From a checkpoint of a small transformer trained on Wikipedia: 2 heads of 64 (1 for keys and values).
Each number is 128 + 24 x the weight over its row's rms, rounded and kept within 0 to 255. Layers, rows and columns count from 0. Numbers have three digits each. The size before them is the row's rms in percent of the matrix's.

# k: layer 3 attention key, 64x160, rms 0.0449, rows 2-30, columns 0-159
# q: layer 3 attention query, 128x160, rms 0.045, rows 3-30,67-94, columns 0-159
k2 087:092144115099129128172165112162177126112157132112107120148136111179103151162100116122141170111116116146103143131131137125118150129110101137162131128074170149141098167101169071128082162126108101131079147118159163148128125180132110082136132126108116141120098128117138183093089129152120109124125120118157126147126114098095138146157131117109082124129129137112097166086126100115089141127139105110171176127110168166111124138105132102108103152103127149133138109133139120146131102135154111
q3 088:157110101116154092098106150098150151121105165095152119136105164117158144130130102083105106131091117149155107118121136141127085133102077094153134155113119067150103135127128095103133152118157132087133137131130123105133143149110113110082124068094066081132099118127077128146117150147123124105154114095098092121139155115086119081114131077145115080122142123110116147130143119124149118129138079145151077140111119129126110119124108145158124084126148135089129111114109113120101143142144117
q67 076:131174099112126142143118148121218102083150124140101136139104126094113163098135116144146099086141118111097169102106150124105124108106075137119110129125159162143112164117147113105127158100128146100124100094105149108180143163115113098120140133143119102138083073143152142151111160091096164126133164131162126148134154154100160102125131128107160162100151092121159130119122107105154104113112138124106116101113172124128122152112132101149123160122096136117113104164125108162160115125119119
k3 085:089110159123133123122169111128088168126125091132116148149138120142079094139100091111111137120092123123158145116103116100157124132141168170129151108128114160090173194124169143125079121138175107114103150113139105100107110126122099132133121156158105128148143109159121176161094186115126123132104072109094109096104121120100101156139141145112118132125137148101123157081155105082108136105125118125122141112116158152132138096110091115136116131090100158123149124126156099118108147140115155
q4 093:087113115114113161156125087164128089123130112123132125112146133189114148103149134153120114142117127123121133062160081139154124168147140121126145112104102138098133085144105103128155101159101159131094174114154152096114137176135109084143133120125127150143094142115144106078150113156122110127130130124135142153136169098171118166135085109138132105145128142158120127181153137152115129096118123153120103100137114137148147106161121096156121135152158140184121132096099086112088084152121117
q68 077:088107183131139132142113144099108166156097139142138133120150133167138160141139167159146117110105128141151083155109110140111127118157155151118127137152150103115123176100153116149133149137067110147094135131178135127128135129143140170170106132130135141153156144155108108085107103129112080102094106138123152115139107105118138135109150144154130121135107170138073161099128122160124159138096108133110141159131095125127137112134163172104115106128127124100086049147125172125141130096143167
k4 086:106147102160134127149145123128114144113132124135098075094129108048142115148104101150138115136137126120148096154184100133121120107095125123119116123147106141145151112102103175121126104101143136117164123148136138156140112101126144146100147146081130115116152131142180102133127145106145160108090134144139113100122154083137097127065124144120175187158142094089165144143076116110147127158145178107160131127118116137143118140131151152137181159166153113094141142126126136099113138107136152
q5 079:105142099119134086176143110082108130144068103095172115122087121136108157129121128138088108158144120163122134119141104126191120108088133103122127137118163100131133125131105140118129123152128143101133118128138111101089128127115098140095105085099129124116118130090101158114139113122145112128126100164163165147123097116120139164147105158130133146160186167121141133137170183150132094130129134124116136142105167157155159103165156125133120091174173167161118157118110119086106137133117108
q69 097:143139144116101105070134121137134115088154128150147166159118066102069118112121132099133132087117144126129126126126180118118154148152136107145138083127160125113129110125118127100108116146120165147119105086089155128120133167087096115154129117136110123105096126154154113123108143122093109120112080124124136105166108154095099112146107140160134128125154120150126119111156127115125108066112160147151146069122115091087159132114067107118130161105114139132134096161117164166117094088139126
k5 087:144129124111119154129145112116125109108138119144135154092133131060141129167143111145089105122124122129146144129128136158127157130144091144084139117159083145184116100079127136100120121184150155116154121158131152089134106100134097124149156125103137152148107177131173130087122135144151142098090117094073156148072091145129122100135087125112123158102087128125103102152120118104135149132151148145113117108157094169120116131099145112142096159118115101140156103087082146117116137121146156
q6 094:090105143096143127108115129139097160130102177133085100158154086151116105089154177087161141139152101129155135155153095129162124101133088112110095092114183143117138146107122124113141129127103150138096130104136132157095099123129143152157129126118167113145089144124136109158119107104145105159099103177160128135157100171105119145076121131137121139149115158128127099149118157096169185110131135107125147106112116144138159117104110189104150124129158126146134119135105098100154139098128143
q70 080:135118090130110086114134091124109159118144165115142125149155128101086132101124127121119154140134138146135179114102088120135160149074077109125110096099115122090139130159136135142141139152112151119117104123147124131072183125131127085136119136097136117100119149152092143145138094144170134139098112101114146132131166111166096144098120136130106160149120146141134086097112151185165137109143174134125137111149057100112138146100111127159121149134157106122178165141117098126141116083135138
k6 091:149088112118144119127136132136136123148169168089096118093171162140141154177142126142104119138136114142095100130116157116136091137133154082135137108147158181157104068090141115099184136181136169117167152174147127091143109127127154114129160115136100106184143108140103151121136106122135149139136148084113107148136140151115150119151079135161187120115079162116119123121130159156134126126119145145136117115130142120099158129145149107115124164117085127130142155152095130105136108113139134
q7 087:157138111130112116126126117131114160134158143167139122135111139151149122144129101180133139110107176118125139147135100141136119118108092135133143125119156120135147136131093107125119151093144114137151134106090151122110079159116155190100130143121165151100187114101145110088143130128138155065123171112119143122087155096172123096144102092146145132104085142133135120132183117118148120165163096100106096085146105167116098141130112128117123130115151145149136097094191093169133141135101109
q71 086:125148124135093157126159164148144120132170124092172127081128079090140143092104088159120090174087139116145141098138146127131125106102122105134170127132110132099123108113093119147147149135153143152119118077103135110130163144131139114118142142135111124140172168135087120166099112133097142148157076115130094161131111180107145118145114121105149086086133105154108132144132116152137099143157097125153115112123177137148105159130140116153125157126103114113059164123097134106125101152140112
k7 089:097146129134122107147117137137153124128125118133125164156118120168137113120103060100121109108137121153107175156126167099141159147173153122075148143181123117120128137091150083131136114157129119138134137112122155136117126105109120139151129091162125124155121128100123097123116145131140106165140092127147132128118168095141124156140092143120141144147155130152102129132110095134105108053115103134123093099147164128104212112189129130137104118165089109139083100087124095127116128137112113
q8 096:138117125140145115096129126114106142086171149115113116140192160122101075136127134183134109115107138113166119145163093118127168112115100136137145128141155108128135144140114105101097127121075138105107130072133093144120111130184120180154122144094127118109117097118127132157129133143167121130165153144172136132177131121101173150116118162122115129111156134123167142148126140095122150125142139174107131129141164135117173125115142156119120174081167136091148126195152144141143131114113138
q72 094:098161161123143177101077137175150159162110105157142048134116139117182118122150137138138129124150127106131108104123151162134087123119117153083126150093128148183123132114145141130107128134141068135152088124159143132118150121139121143108149090120149143166132163145095135107132055121090103141129145134151106131114108145148142115130145095139160136132145150118105124141111135121116118162143144168145111157134140137146131150086151142110087108156164099136138147173126127149120113107167095
k8 094:138160104144112100118084091066138199138107125108183189124148153115131095079137144136138118135136136106165144098156091127115156124143126153159108106093122138124139140143152117145130121097152087139148114146126182096104151113113150104110118140118156148132159125134120123150183149132155099127128119142138112158102109128138074140103164149114152129170127142084140154121142126111139140153113122142110109134110089149131134137138134140130192134134129136185077139103121139165111127147108140
q9 102:137112159081142135101119134176128147164091130123089110136106094132152152123149173141157180096157129094137121108112143167111116111183114168115166145133123161162159127139127113131128186091143135152133109170118157147106134138097157138120083124115170129103142149112133090118126126094145114121083129142147119078141111121108085159096117149142182145169106115096108103101162111130121154084153129123108126129126099133154078131103109118120118129131147124146105103124144115137144159116164124
q73 087:131058111143093141099131113109127143145152106105106151097165154140088151128129148135152137066136115106116150115145075150109103117101142143110141081139116112101154123151149099138120100102151177160105117120095139109103125144120166128120069115086167122157101113111166122138106120132148100121113097128139125145134138127147108148133128137183114138156118125109083142141101188167142159150176152109116112130146127099158101147135118134108147096084124147103119150097115158143129150110093141
k9 088:106112114141136145122097117117135119131121129133134145110100141110072131132146113120119122135128113128091114094154079117135129082155116108154111104138108089155131116126127134122161114154079084129124160083147116158124131212122137120117147160120120130133067155127126128145161136138164160142110144109140158129170134107133137134088170156129164151108156142160151152163139135084151172164146131164134149150144122118144107110096129137112139159127124116161113182168108091187099097108126123
q10 108:156117108134115122125135106130122189140126139174115095125121111112140129113130093107146110146114141154138124164156171167144082117115122109160112139099119118125105182112093154105175122144167135148125135096097142122114167153138110105146117124103156121116114118169111080123111112158082169172105089121122121132167147079190100108145107148120103105110107132148147122139129160131158138169179130123111099146152075148116100104121115161109139120129157111130181163115131145129133157124136125
q74 098:204140126150120122116133134139083098105175138101137098103114119125119152131116099184123137177117130151111133130148101116155124111141110080121149129114093098121149131160070113142134151090099145092125150147176146141086123141125115119123158138106111122153141137138098111098139124140139142122130164129142112124143176109144085124125118127093126141120097158115145109134174159148152095135127094172114163128144065131114126130134110155152146155144165131081093106133141077135132104158088121
k10 100:109111091087155138128103149139109084113135105147178155096124182076135067120102106133126137149169139086116115101091138134129156162127144117099149168137104131151137119113121122119125123091129164138100167126110105110145129147144156126114096124144072146138142167103105131142113158120148144123128126110082132139112121158118141125136088131133104102114104103129118128135124117116103126155135120088190160150148190116116140089177133129108085100148144167124163114146149084134122100136147141
q11 101:162096141097164171129138158152099140134103093097088154130134106105143115124091166132135113155117162149120146111152160146106098104117111114119108121153075152131154130116143129120158109135140142154153120141108149156085133141157131119148140131161191100149125109141096162159087131129092080140111146145160131112133143132130093156091095116138115145117094128160117114133122114161153133144133172125083155103112117120090103144114078158136170146091103101098167115132113151089121142088127102
q75 093:135109091150129152119126170180111087142100113142112092119108162108119072121136148181125157139106138112154141098140120179129133118124170135072149105084124122131119138158143135120113113125101131146072103123113152120121098162103132134113102129139079143124126102102145086116095110111144165102134161101157130125154123113152148120121141151138134185132120106153086145134102148092090151112130141146157125122122135128185114120154188108128096150130174166142101107146115113146124131158110147
k11 096:130122118158133080142155108148093161143105118223143154126134105135156128072104129107145181137107150142122131148157155105088158123114137157129126112055130118081135117134139158116106091114082141094139110126111075092143133130135143115120111110143106167109129108125167118126116117129120127181107135137109093156133134138103165144156105124135120166145139118120106166112106102152126108142126139154134135123123128116079103116096089109128129096161122138097119110104133108128177129160113151
q12 103:133153101159124130171118133117073062132142131081132134143144113092120139129094120111104136142136106135089129104131161064107168113132114055141115142168125123077123098108100102113144138136136151092121140116144125155137100122138124111110161111166109129152133112107107174119140123129154076091124115125126165150100119146147137131118153120120074164151123137131132105110144104144115121127163150124128106131090093170107185175112142123132150098130109121099126166116144110131097093139121105
q76 127:128152116138119121150150100113098121085156159108124151133134114128110147128117074096123167148145102125134145127106159104126164162128157103126140146158139127096128142128139116144173136143115136091086133148137109138152093123077127115135144092164147114114204101105089126131125176108157151127103109135086143126115126153119108145149141147123075127137120097129175154100155107103146106119136108097122169088085111114089158156150147122127119092103106138120139115124114125085163110184103165
k12 103:175138129111088147131120146127080089107151113108133089127116099127110100154122118130092137102149156122115134102102117137085101112099173113142147146147150163154159167136151125129140131137114084103061087121086189151134117134146154162120150154151098109139136140098132141112134122128104134159146122120137131166138132142127159140148125180109122172188133101126139140194128119140117119164122137113111135123174160136111143158120158124120096093129118157138100179140157106132142158113111135
q13 102:104117159146139152136117121135098097158142082112125129116147141135122104143154124127143119099165136147110102114119060137133125109136163112107116106177130139178133096148135138117129089129116100168129166123123147119124142139105126094165103160101143096128096138115119109066160117138107129144113124134124174155161130110109153151131119163161126129127113172062093076131126093118143165109113091151120107101089106121156137127151119098094142169103163116132074117134147100135110124174141110
q77 113:113084133114152171128132152166115123137108170132127121118147154120181108121163128174145148111155070116149108109150090146108139120124186135116109139113090134148175129100127151138160121122095106126098113116140083103127135125171148144133125107111157159171186119138167117130145088122118120121180152110138133132169133129134123178102112142102156145155106159106118128155148145161104132160125160118113150121121127147162156113124100121134113120116171120105152102189120149149157114096116156
k13 100:117120157124108123119059145084121124104131112125145133120128110146108102102149102122133126109118142110146127149136168161130182149105140144147138129142084130140156185110134059148130090068113108094084134152141137120124162105124120135130133112103142117182162110159126138161113119147122142150077157154082158095135164124156156196132117163120110123143133052138126127136148123112124113106124157116127111117131122159106183150103109123136140146110143117114119126140140137109155117130157101
q14 102:095182114163127146113131135108149128139134125129137091116121151139170132125109113148161093125116106157127140169149145147106086135131129101107103140158136076125106161153157146129113122157123115121173147092138104131130118117125115149092169124147161121123086117112145071132162154110153131112122146119108162151133112144060153101108127131094123107137105133118151108151113158137138135140111083120130124142078109171084172115138191108122123138128124161166138081139147082147138138165152092
q78 115:126139096104124165152114169154137149133187128160127127140096157102114162151158122133103154130157096130152145139079155147076108108155077096119105153135133141110133129100173153093124087146140153150128153094137158113132104154134147143076133098145159094103111124121140120167132103137125098137135163095098145110126120154120098106164126105153106128135142087134115137117137127097123115100152121068159105125095133169111131134152167103118103124116155133133113121100152110151082150145166093
k14 115:125139166146148141129063118145101132154096102171140130156091182159153110084150134119137111117142127134103124152161135146097102148165143128144126123096114157155105162128197139111158100122154125144142134111147148161168125117145151124100109093140153131129152115163129105164168123134133121141107122158167176107110107086108102121133142105128155135178121116116117151118141129112158116117105165158124095168126140103146097130156132175122146169129176121170128136129117100112113100170143110
q15 109:099161133125136160141160136116156117121118144152062153159112083146084130137114098108127140120124171138115158136159108128148138145146114150130145111094139114109100098089119123133142143152096136120150176081100115111200103117145095150145107124135119135132124143140098110135135093151112160088157128125133122099164122106126135144114110078117084120080141126109131114118185083144158101128163118137157175107107127075132158110113101133154127173126132131144105145125132131145115133098144074
q79 112:076156140130109143153128090167095139175143129138119119139121157109138144166169154154162135147111083135129104144127157120152121116116095146119118119155105156097140144162155092138139154124119131135163172123138122109100123153130141117084172156121169160118116151186132135131145159138143135137105160169129118130119155100136071160147168096118124118134161168118126150158128122126105101101171109162154060153117110174137129119119098130159141122156145087101129094122133147117143137141116156
k15 109:135130121112126164113146158152097110138092107133112182124130171156073152172108071125113098145148104105110119134097156113126119139138117122189114109125155142111099132112125127119153180111113161147114117133138136083135122181088127113132145082151091132144124127125147127122116144178086125123137130112118080173121146126133128142139121100133127122115169142130143127165124118115126097127130127090078168118142131106132137108168126183128101146107125169113114148126127129097077059116121111
q16 099:101151106134113091175092154096131093113152085109149131130193107163117135147110079137089142144162107120100112166093121176125138130112158120124078124146144078106139091113154113129135119147105146151136133169115111104156109104136139117119129149136121121143110126118091171108152135098114143137152151128112165093101134117095137103167098136119121096124155117137134089130092082121114106145129107136092141114138105158074166096141156126154121151104121145124124143159121159097101105169104140
q80 110:111134106150157122135119118141162112141145114100136119110137111109165119163140128147127098128134151155148116123113138089100120111098179095109136143182149069129111082128128131137130108111101092127087128128155110088097110076154110112118148151171114114113112108126152073139102114167157099087157098146132138126114104080122156155156137127126075106111134140106163063105148147145148114100127099167084114152119086155153132148137107086165139117147131119120101135118134102143117134116156127
k16 104:142148145140099121158131159109134074136098118122131159116155115153138138165153138144128145146141103118066103145107166136145100104141124136117099120119148101115117140116114161128140094140100146081132125113101097105116114091110110095147114124181134147123121160172137149142105117145119148140113137140101130092082164088166112165148114113093118149162120110148100118104133170124116087126146098149113180132136118138149184152120131171160133127136123146139174176136081117145142177133123081
q17 103:106117125152132162098147115160109120158169140136126117103116142136121149131130120136119104169100100137071111093147127091108108112160144150111116166119107142093165140140117119152169164122124091155110117115129173084108155163116130180114152152120110128150107119137156115116151117120080107157154106138120108158133121138187101103112131137121107184117146171105136111130110165117098087140131117195086132082129113119117121113119101148066130095121105164139140153111119127100113110113133128
q81 105:147126116171131110103163125150133124140134169114082095124112112115150093137086116144121123124116088121114115138174151136110118133095146115110149156130110117129109117155127132145153122138155100096135121106128101126142121145155146131085158123124126157133128104180158132135124160141163153092130146163200151150113161153171130070137137130081075111126165166166094131138111155135129101112127128135120129105158122128156127189120115133131120080127126134147187163140088108170131115122088152
k17 107:104111130171146122112091200134128125139155131089111118107133120151092112118100096147151094106087142092145130118184145167118125125146148130128127161156096075118098099125093122149126127116089112114105130051101117081138140122143169136133143155120084125130134155144139130112112152120147122132140115108088128118156115141120127138114112135126125093104117160100105157137136158181137129149093103133151080125125107067123089137127126130115109114121169142115125167181132150132132081120125138
q18 112:163134134124091137127108155131145132132133137135166107117132143152112154127117125102094171079086136111117075152116105109196153114151119185154118138100147138074137150124104100133098115111134136128154145120123158116094127129106134097123128153133098137131146100105149164143107108144091174142107126097139159122118159098154074129157106094139123129144163104100143109139095119102141098087140089126156113161120170115089153098097101132124121121083139133109119127162124145156105126074109116
q82 102:080131122164062151144134105132122156100131122162160133137119096092117125149125155153087124122122126166135140103092073114131119127120131133151102124139177122108122128079120142162110144053105142108110093098114114128113117109124092116128139110101104122110111133077129127165114088148091150120156144107102130110124138071146141144110149111137120121175139098174142113092141100124168129116119129134128154156125097134135136112151118132129150107071115088150164128118092142135102174141132167
k18 108:133173149094121107143153115086146123141145099085148138097126120172114104137161148131100106083115146114090113100126101104126103115145126147123122073151140083110088121095098117135088155126138152127166159121127110146166114148170110158118108139144159101151118158117119132125134149144131134115130128057127118144164125116156092114107125149144155123155170121150093192140145137099169105083099097119153123170150118101139134108093136118107147141124103131143120079118093136105152156135133116
q19 098:170095126111121120148091082115119142106131100144135134168120095098107114124093136085147121103147146105141137138124171103165128130115121107099098132153087108145175132142121094069107095141132119111159118122113134087104173119171108099163129102099117138126103112131119083141185118131094143110142114122156163151150129106119128121139106088147123127169147109126143136094119134103128093138165163147154170145139079106086147097117094151157127141092122131110084140089117128125132141099158124
q83 108:145124091123138134120133112143114150111104141149130185071130138102092152116102115080163152083137127122123141172097079153138148156111104167111154143104128128124116111112120137158152105128125126110109138090131104135137105135160144112144117090130112114130127161145124172167098150151172106136109116131119138106124133160143138099114169114125106166160174105137114159093152109098144123103139114080141151147090174123173103104172148150109121110136165137179098160158116141164097135138114128
k19 106:118126111077111156122116102088110115065121161129120164159117133137115130149168122128101124107127118109117122154133120074115141104131120117126160135132139146107110137124152158125112096149140079126180090128114091114118122110128150149108095166092109104131085102117132153154123166088107140116134138137158097136119089149094086103111160127121096124137131112152118153114155110120127101149092119124201101160071129077090129151123077144146100119144140158142139081125135145165129135140129114
q20 105:095083096159147153111140137151117119122133131118144116143135174143123069121126137137139132110132128150155109107179146167112150115120143151188122171128142055138156129141135104138165144161141144108114086103153168111140095114131140122099118129156124125143128138138145092134122132134065112147118157160111115126099129099133090126143119119111110147160122128150175085135094117131143116138164181113123110075150107134159169130107155129159122128158114157137132143126131113128124150096055154
q84 104:099158134109129137147122152135178145109119161099123118106133166112174130160174148151108099148150128105133156142141144129134086118110124138088103154153114172131162137148186112142145112102131100135109114110076151144085106112164149097109155120090145158179124113100137140153093136108151134114123163149126105132149111126124148136114134142117116172122127134125105163100085124105128121105106145147113117128166139164124132128135088121095142114102152159134155196158112164109163155151159175
k20 103:142171106092109118101089122119163096109158129121102136117135140147098081121121135166125106122117147097120099142186138123126159102122110098130123158129108153085133139142141125139158129125105130140102098099134113142111133155114163132113098120182118140133123140155130171104137144150123113181147153159106159139157143132140152140166114149146178169152107136115089120138100170060165105162112117129126125166122154145107098126157138065093117102127148137129108147122159114081149137152163140
q21 112:154095106124155125108129130125130137153093104124116081135153151124116129114100096172142135146105134108112141154141088128156176131130165142127099114106131130102118130094116119171156138136130056127191098137144121145141155140139126126152098125117118138131134116077134149166131120124145109092110148100126127097116126160125169171126133172116086135126107147120127110119156174160140126104104067124162126124171117160073101154123066130123169160105148125154151133111133090141110120089118138
q85 106:068129125082158159120146143152135106139112149108130148125148098190151167139142138119119159150163185125172141113141138080104106133129121169140177162094080131099116126167159118135130147148145131134139110140148169126131144112142110114156166150127116112190155121157112151119102151154094145187112148158122108113098116113143159145105141119103172123156109125131140160112132124118117114126131104153120140123157153166148138135118143105134101126166150153142088119159110164125115110107120166
k21 107:134155145133069123142091093122124119098116118118145126165113130164111107145137108159144112154108095144115157066125123135161147131089145166144174125126152148081108115099107091164138141131156123167144128154101130130127135131133107135140122126176093150123157139141150119082166133102122113131113098154085101120148147132166116083129126105111138129113099105103161122131138110135099146177129098163166136116139189121126161117130138120180098165131110146090078155127125125118160097109135157
q22 104:177121113101147108097144109114132139129126098139097113105153120158170092145167121151107149138101120116163145124128138122150143128110166120113106174147121122104182129141111137136163114091122153105108113166182145148128162128103118143099102176131129171101181113145124112108133101111142140100154173132120172096146136119152153127170061172165161141156128118142079128094136136107125109148082120128153131125129125130110171147141109120124078110148135118127091130111149085141143125108114141
q86 100:130136142096171133112144110154123150134129107132121112166137190131156200115120145115148140133179175121089118140149095142142184115135195109124118136126117090148134138124141115098185126052123101148146127143138106157105118139115146131108160143149142161099099120092121136111121160129133117113123177150120081110143120104146118147100113151076118156123122115115123097101153148143158149147080130140093108109133116139102125149119119119107123117145122075108139132128158102109106128124117090
k22 100:106157172057173162092122087180088093154166118117137151124153100144124113124134107119115155149155132113131166101089122139143119149104118142129077135151123107131148157137085150151122139105082122112131118143120143088119139104147137098142130172144152163145120093133117131110130101156168110131144140142155152105116141112126106097104116128123122147134107111142074155174127112109112154168089136166111111144131131155124112199125147111177114128110156110146119144118165146127136109127160122
q23 104:130096107148157128112109115129155169122133096136096168135127102113151119151163108135128113132111112131104161165135099097097111150148151126093140104149208140109070135097122121124099109130147167081125134121152137134098129178110110158110096131135164099110111119147140119135157166129137132114111095143096153129121054152141129134119153133116104093196175143106124143154134166103124154118147146112142110116127135154172140116120169128133115142118144077143102107153097134129098147112115131
q87 105:137128101181140179119103115113139141136092147125127117134160159094129144124129100080138101085157157101129086111132115108158103112130147065167091107103098131147147185178152149138128125148120146145175141114126123177118097128135145127142107167139116156113159137116148144146125088145102147111105128086153147127085129096102155110135119149136098120101141156098153132153129117139134125111130125130154177157134171127169140100125116112105120138088091119121126133160152094175128100134146161
k23 104:107179108136144140137100168110128094130101156120132104178118104130162111143156126122157137088136135145116132140104135132118172167123167112153123156148132148180099158132122117113122121121143133115168164128146159129109166151092113103139115131114151107095159120123135140090124122135131101170111135108146179107129111204120092145132140116096151108098137122112123144155098152112154123101149142103113129124121167084108067091132152148161146139115136122111183129062147147161130148116137118
q24 107:124104134144116153117083125128137164147084125085125158141115149147144173126119147121148133102100101169149133117126133143147133134160138126073096153159111132129142096124118108142081168146165171137136086128173142126129125182175105104076142096107171084107140108120178158121136094121082136155135118138098144110139129082121119107147099076107107169134080136140112160101119139127133155117093133099123121124138114123152107119075108113121105111110144132107153132163117138148109130144109119
q88 106:096118110125128129165148165133145124121119123120095148137133147117123137095134126134125063121158134147103158115092123123131125163110048129116139143126178132161118106117114078086147116142131126111115139101102103091109108130104132143159129103146138113123132172095107120153156098132131155161127111087121157112165146173111107128160119150151145113109103098155141128122112131111183131092192138134131139085101122082125167133101149105166156143106132117106109116137158113125091136196123133
k24 107:160129107119103139141138098172143163121130141101174142131111130135140135130110159102104077079121133128153126170100097133128165120151141111100102153123132128120130161153150162143145100121178145139124089134079135199085121190121135178088160112121129124120158097121131124150143111141126098155133122080134138137111169134085075110129144109095138156151105152154095114091120114117135113106090132112133109115118107116131168120110141124154134115157083138128119132164103114121109133162128094
q25 111:139127159130100163103119169075101151114062127168160105116096099110148062134121130189125131126139084123128136071114154168096119109128098172137132136115133140140139096152108130136106107112117097118122107125120128137132125108127138114135149150120163155141093096137118120130123162143161119127105067107147125124155147155127152099160123141131142153134143135173153124080119136145116132127113130123104152130188151175126163126116164167105126150142132134170150141102139145116096120147080122
q89 104:121151122149126084144107124142132142126123134125110097111098104100185119192132137126123144143095175127142109135102095157111088095123161144177117148179098081131153097153129107105155121092080166128138123132130116078101118172114135114113131102155117142122142169123125160109122131107123081136188122164158133146145126125164135125103110113102102117127137144162155086192109128156144130124140141099124107101099135113161097122157150106123150144102116112096135094131130161111144138130144147
k25 102:130112135104143105073118122174102127173104094127086149092186107130094131141133126130103108126157140105097114142111127138114141149133192113128149121126110095124121112155130167107161103131106093147107137148111133106145118137145116113110121093123128114078119173114140154102136130114120134120077150112136126118116149091136110134104103175146160128123086102132176178129106123147160136120175135137137097170164126161151165143134162135120102122165136166126131121139161121146153160143120194
q26 108:178128123160163139126139138120182153152148156134129116176119136175124143122136120103120140132138137104109153097112170142102160131099071071105158121122121132159175134167114133106136170126162110100114103097121093091114167148123130127171114128051107132135101131160147140123112080141143134133106153133146151071168132169138111100138134113116151144137113148125115146144123103102127086124139114120146117133105126145118149110117131120084155133111172148138105143109159140121123136090074122
q90 103:089132116189157130145122140159117131121189124114135148124092137098122179123110142140093103092170167131150124103132117140173139128107113129132136129116172115123130121146125131142163128142112140168142148135162123126140101141149121092157119113120130111148105112135160118099127104151112133115061094157109127149101142129091141113103094103157114129133104094118157176132119107136152130097160185138152117069120112109080131091139187126167136076143107133109153165124129110103104126128109112
k26 109:104053117101102144117158147152140156097138136148151131142132107168169142170099137122119107100141164095143105131104115108150162141117134134134091142192143124096160097139117128121127156132149152120151094120136144161093138127156122134111094156142143088130129120181127158153136160152130061118104155133136107148136098105125150119140106100117055136108099105151157144113111099083143115107140109156151135098128151112117114118116112173146157102139113135147123141134103147112129143171106162
q27 107:151140165110076123126122108123141135120148149120140114108152134111138108124133134140127158136107169102156123159146129131096125143123177149120131107147122117142145135132115126144135095110158113103118116158078153127133151096104180102150161084101116146119157134111207123099130106110149168139136135155083143159126120114195134145103121123113107151138126133118138148113155117159168154161098177147130151154126124157126112154162167145113086106104099095188131135140155098085147163134154106
q91 120:155082145136156101096085103109133116138170090105190132145105113117144139098175122099106126134168128145110107114115148147131154127098140096139091151182087135121158125167171153152153083113117108143136125130148113130127125125130141158168126132129150107112164127142153110148135107091178101171125145144118155115121157138170123146152166153182135154137137106159159103153127120095127142121089144137115110085139134157130142141120168143120119116151117119107142162142146159081142160162124110
k27 114:136147130122134133112142116131112103171112161112148180113157170079144096100137122097078175130197178087167116138140082113128164118110125149127097129129133156115151131173146102144106130148124130152111134127096105161142136128112149088137145164109093135103134117116113165135158101135184150144076129136098131112110118090135163123150132157129142109121123138137134095149082070118100077121122136158159111120128146104111124143117119151120153135154100107126173149133156138133130143131112117
q28 104:139157091121117128143146085152168151100124116103135100115127125117149155120181114110101112123116157139137170116123120156105191125129131141127096120110142108125138116144132124138121109138130148129066143092147091157133110115126118149140101168134131125094179107100103096136125155155097148104139127157109131128096094095118164128094130144090116122093164136162153136070140088134147123119166120125111099115128099128070114123102126103075126117160102169153135125101157135160106132173152085
q92 117:157099089123143137144115095137115135092149118140119138152135143142127147095102155111147177118128083106134125129127121119138163111140077107126106115123144116141112126117147124151101115148076171183094124125076139141141080098128103070131144110113118121128147090133191110147112121123161120092128112121081071109152159148142123125131122078126119134132127126200138168107127115139132128101117136091161132106121157090140135115140146169139102122087105105093160110122149140131084137106127136
k28 113:153134095112120131114159137142157073128166095146096108156086130131106173097125172108158157129166162136116099129125138087106134116159130113129118118163125152138094146115110112118172106116166147135124130128141149124117120075107120136116143139123122101094151124121188116160128143132134138058125149138116118098088099116090120115095108112091114114182187145131102167126095113106122097140079111168144169129108131125099125160134136136129137103105118115128132127122151158106102142153170150
q29 102:077085103119124142112144124125119142125143170133115119064146144104122142146119139160163127102115138115079129119162091151122146125136090134113108125123150116156126103119126133132159139080101125148107149144174083133141152100136118138119138148101105132166108147131108168162140156161095110135111103122097116110142154112112128108116088154160106139159118131125126128141121143137154111115105147143110104134082089079110139134130147127121173073168125157107208126171131109105162138179100134
q93 112:156129153127102105121116139117139117146097138109102134114098125170094116140132109093160123115147100137120154172101144117095161163121078134081133120172143126099179085106120164114134118109130163089151143106144133133161121120101109073142127121123141167114132159131134106134134102166119134161115137152115160078168083096135178140137057145117112126123131108099170139150141103126159103157134120134106117068122121109120146131168121104132106108102107136089129114115175143138103127127138115
k29 112:153092088144106114143124130132146122110114140076112139170119132123148152142096130144107116131119107078126168115161139118133159149097118112078095154098094118092161132134151121123090077113105143099137091186155164136148125124176099153125153118166140118143127151108105175133109141131160132126112131143100161120078143134089113102121117121147104130168143149143152121075098095127101135122095113136110144145138124146171150145148147147124110101176106153151153117120122116067126119159108117
q30 100:098114152162120169126149107158139151119106119145128140115122150147124101125170140097111153128114123127139145159126161152136105143102110163110141138134154165117144166141062108164095188103116173123126158127125097162130088086129095135120134139123134127125060116134127157139129166099118145130104122155193127120139146064156093133119100114140104114142166119149146147156139114160108134098158148119168126117118111097148135092084117144123130078101120109142090147148122144134144127106129089
q94 106:128132123160128147126119106138150105135118163061173141101138129138145101124110156144101111162124148134112108101128080140113134148134162169115156116122111155114123103133134141149131143105099117160136109170045135125167135161122114144076119088149114116129147095135113114109130086137140141135113178103137112092120097176130120151132154146156162129129121121134086102136110128132162113157090121127150135147153102157147107135162181170167120133138137105165072101121124141155082135142113115
k30 103:123152065136121105088121104125159138135161174123187074162156082160114117149154130093095153154178113126127145135143167152180095113128101092125148114154163134113120123150134119126148111123142144113125148125132144124161091156119159149127108122157141174126104131105130098146113124125157149152128117093104086129142140134130130105089121128112135109116175095127127161129082148094116125091147101135129097155133091123125114092153121126123122181112127113166102134159141143173145115163112150